Part of a small language model's weights: 116M tokens.
Each number is 500 + 25 x the weight over its row's rms, rounded and kept within 0 to 999. Layers, rows and columns count from 0. Numbers have three digits each. The size before them is the row's rms in percent of the matrix's.

# layer 6 MLP down (transposed), 512x128, rms 0.235, rows 496-511, columns 0-127
099:477524508529552472486476526523462498467471497492460518468472486525496478492455507474455503493493534478532465492505502531504469506472527466474440497498512540485506491508520466517501505492494511502510502496522494484489518504507469527513552514505511538499487505489506495497516528499500552461490455565523506494432513445522487517510493531485522461522491464528558541513513490504476512505521
089:542459500490481548504509546517495497499526510520498518526499506482459498516507482486532526527453510466527511435503489473488509447498511532508538438453523453466480514503514486528527528494463488475484543551488497538519485527485527497468525468473561512517502502512533485463461490506517490484483526486509497502515509511506474474498508513457485513520495488470511505535528479540483512504485
101:559532457536458511470474471535512507492457507496480485469485446502465467477541487469499530506501489477449476501461520546491528475487457519492463511492535457474500478551502472515530505525504515522523494476502508485491497503529489527510477514511509526498501501496467471500500484476499525463498566521454497511475482471532471497523509477481508470543504526478528505525541509523504491486495
097:492530492494470538504530503492468498512490511504514517516459513534506451516480492529483493533473500503504513540518495514526529512489482482519472404507470421471515531499526493530520499497526483513467495488512488472495461473461529524524521500516493523494521499453495498509510435478468461505491503500491482467492509441438518503474489479501499484553483502491518490486542488496496519500512
091:528513519561467527461476520548511533489488544526481457497529522471481481529509453517510490514491479497542534513495508532526467527513524489519464503514484503497525503485526458485514562528487504508511508520537534457478517526489508512547509511463495493503501463490478491539483476476484470497454505512484487488489526493481501487466515506480489504582495500526500480480467519496477517454532
098:483540519495463512522497451507424448504498481475538487515496522487493548550493468502462514515526512503518486475519552462517516479508545468491465455516513504533520462528479476516455485493486554502518512474467511538529481518506511510512510517508499474497485472463497526487501492489472507464484486523511519484553533491510485492481498467492484513535507465481471510459511472475506491522523
100:526527440438459513548511487520508527459471509531450473509499517519471474525483497479501523489496455502489538489471495510480520501487500473519454535470515510478511477515519468516487479525498529494561508525510541506489535526507471475495510470488501496496510521485469482460509488476478505471482511521464483488526497527531470510499521474493444508489485532487489490512520506571532463504468
097:522515488510527495491509493489485548486525475487487516536480504530514522533523512531538507473524493499472442492488483509487488530493471462538498503495541493543588505486486522472517504502483538493487495513488467452482532495525532485465463513505470501515484454523486481505490448474501467487498479441485479514503510533514526529504500508512508501513544505516531474486457526520527512457550
097:480524482537493510498529525508501451528461505490490493489501531499544505539557489513460511490510511508486527469509538486498448493494507512513504475567449481494475488442508511515480521553493527468499535490534488473510527524511489499492537502487535520531482523508483494502479520514510474532511532477505453489490508527520548472506528517475491481532436478519536527464481496469469495500491
100:478539498504501514467488528512502484472501502529463478489446476513505491498516445509524503520460462507506433531521502519498450480511477483528511503501511557528530495457486509473489504549479488485487502539493536531487507497507491535445490495516518449509489511478460466535517504526471506490508468499513541488502516461460513484531500515485502482458496569531501500504459525469495506507488
090:505560487524511486450483512510578523518474479433500537486491495524491469484509479512503473504480516481480505494481518480488534492465490542526493493519524475520554509456530480544475498515552510471517497466535479475499533498501478548516507482510510476524504477495500484501517456564459520499523501534501521500497489494505540499497508505519476497530551486500469490488517476511500515452505
092:510560461490495526481491504511442505495511504478467496511494519457457499502484473504507500477509547496491517519497502544501502496518499537479504512554487500468482523530439488501509485492529525524515465528521515500496478486487483485513495538504499496456497508493479534492512503481517508526562515499505588499514475450484467478511509477559472509500490524507501471488545499544486514540455
111:511507518480494524492512482527489501487496512506502461479526479487536466497479523488470500490491564434503496489484494516488487490513499464481525438532441515447483523443489490482518501482503480448511528501514472480476516521525510483549472545507476506514519486479488508540526488556505455472510491481487524510482508488517504497489504483530518523505463517517529450442501468495506491503454
078:517443495511516504532505554515621485498489510484524503515479498517496479519516521527515493531501509511469493498507510493513512495510531503526520522520540489497502494522508493518519498477468516488483472479461530513474534463493502493507519491501506488531535512520471507536501518547484475483502519477528538488489481529464485459518497508489488484558489493494540527573485544490531514541501
095:487507431504469502514539523528495511506473504536500489474521516490498504452480469508503523452472519473525526453493441531510480547478506496491514500494479472462458529496516493516466503446521532462446504507472502504510458489508520517547460513489484497540532503474516477520433488456491484497519507480488531464492500499466497497486474525504511497466505525464502504458509495489489503518494
099:528535487505524456486506532452498508524562432501539536459483511514527516492516519525519499463477533488512504501501466493509498528518542478510490495493512477505492555512485501491522491464465521456498520521532499475496491510518538513493469528534480457538451452499486483512525485518478536506508518475462507530476452515485502484504483482511506570510516523487500506483481485525481462509516
# layer 6 MLP up, 512x128, rms 0.217, rows 497-511, columns 0-127
091:505517538509500506515525481458480504482531501429495478473465525524493492480472531475519489503493493514510495469485478481508483506481481512507499532482544557537525534464452518509492503481543507529461517485474498464519529482548497509507513517523494510470482478506512489478496498491520469477569459476461527553501475480492477560518515504498463497490547513536475492492495514497486493549516
107:479494505540470489500483534508501493527491510506530502519479416508511527466545532533482502499514572481532473484515496487472474529486514508526465480525474499510518524464477549496474491502484513550494495504460479502545528478487486492522499491505459553477501450465513558507467511518482502499491449493545483516514472532498482473496492521495495509484490486475516476516497536527498480536492
100:507502487499467448518509512488506488505506531490485504543518476479515524487534513440457508522458497548484491492509490508531505464492474514540497463480507488487495502500484480516461444571488508542536477490519498517529443487545494457498491510511496500512475523521531526488476498504518536493485491467532507505519535509548455512476524500489458488465547509480481493527507462468523523521493
099:549526571540496470515551470500488488493499461495447505476500494532518486504484502471509520517506536505448490491479452467532473490502493474546510455542547499501525501466494505507500456499520503514495512482522477480524464532543476468518506503488494502499496503500500516519477527479525468424528482529505472494493525503519441489519527480503491494503497515489521499510501527520513458523463
105:479509449502542487511459506529496552508496473506482524534500541490528495440548510491480502471511464475468502493506514498478509502480483503534487519485562490474499492516512474445491497490486527477500534515464481475509505460505495538455479539482500496506462493565452480533498508463544536489505514500462517518495500493531501548523547518522502486485494461530503475495525524498507509516511
104:466502506495486492538503529492474505503480503497520477487487557485502493465537517524534493507486439506502505521479489481508511482505490503522538537514528526507462504488524516489456481484424481526476506491515511449545522501474523473491479521487454503551544445522531512497496512504473484492518479522488480498521506493509501483519458489519493507501560499479478513499483463441543473445488
109:506467493522470504489501512512487513523500516492514473501533505508456485519487456491521560489445503509501501470466504463532510507537519531468524505465489496552496524473527477537529500486504529556536500495516502532529506492484507480489557493516460529523525509485504546463478509483552537500490489468501444529530522539504481475525506491530479505536470505489462497493516499512480488449472
101:543460517516513484479496475495468522477518468516466527461508509479464479507456530514464520503504507505527489512494445448485551503503536516478483450497513470524528549514519472543543487527517452511534489505518511538511512514492526496500528508510481496476496498497533523507547521494526513508517481529430480484538478496501505497460563514522476483492484494481489478498520514480523472520481
104:482486476495494477496519526507523529494468518483478507493532512452430462500508509481484514475486487460527510490509499488514526494517482495481490491454517468546496489506447518511486501485498490502564480513504474445538513516470525460510506530471534542495491541536460472461508495495507517528500490501533484462520477499555503475525550518507495464492477504491476521558523508544521495500479
090:481481506512513526500522473472469517493506518521484468502480521552528524484483501475499479524481475497565512487508537501508506511534472511519454518515545486516517509503476505511517532513436502501454493552484547498530514491471486505474500501526480475566492497496488464521477496488534519493471511458454481515497521462504485479507496589519476495479538475478480493482496539497501538491497
088:560510481522503509536493491483491498436467459514527471504483511481474495533511503509532503531449495495500488453495476519496511484523475531488514497508524473511502523525524527479514516529552458496474486506504466509511447484514476502495488484495530517533474486513517514519507503494520509515452457517430445521487484562484521511508468452471508469500505477538492493495492533529491546507501
106:497517498504484547491487496488523556476489487499512532529482471516470488477517506516514535500471454474463513545488534475532478477485481506496483484528515496488468459490493501500484506566498529513513499529480536501517536488446503489533465466512493453473510542485514523514513482487522476529495470527532481536461519487492515490448519495464490526479529515494467478500531544468474546524463
084:525502510500505514477474448489500555516505499509475491466493505531515535522519493483482516517476481475546488540476482481497471509513477529498524498508515496471544508474512463495470487505532523504497546529534488511489573520491495505495482494521501537529505442505500496504480541487548520527483525521451493527532575473506515511505508492554524519483511500487482492489529448501447507468514
095:502510535472520484486492523540488502522452466477538488528481441477496519498513528463474497471512541503497494549507466461525486442503519463504486520513496485522529490497454476519501467494524472535511508500426460520464518478450483506468484503531488529551492498489469483514493524512496506475482473514470464514523492515495499489522496456463510494499517507524493513529443514520473507476512
099:516499522509462503487540496455518492518469521518493483513514484455508468531511454530553521542529513452545510509480512475466498486504487522485475514516456508500463473508515505503513453505484513529508532553527508536504517494515468523544535486506512534535459470554501499532509515481493497498489493531474485471482539455541459505485505472484474498455523514501505499511473479494544511482484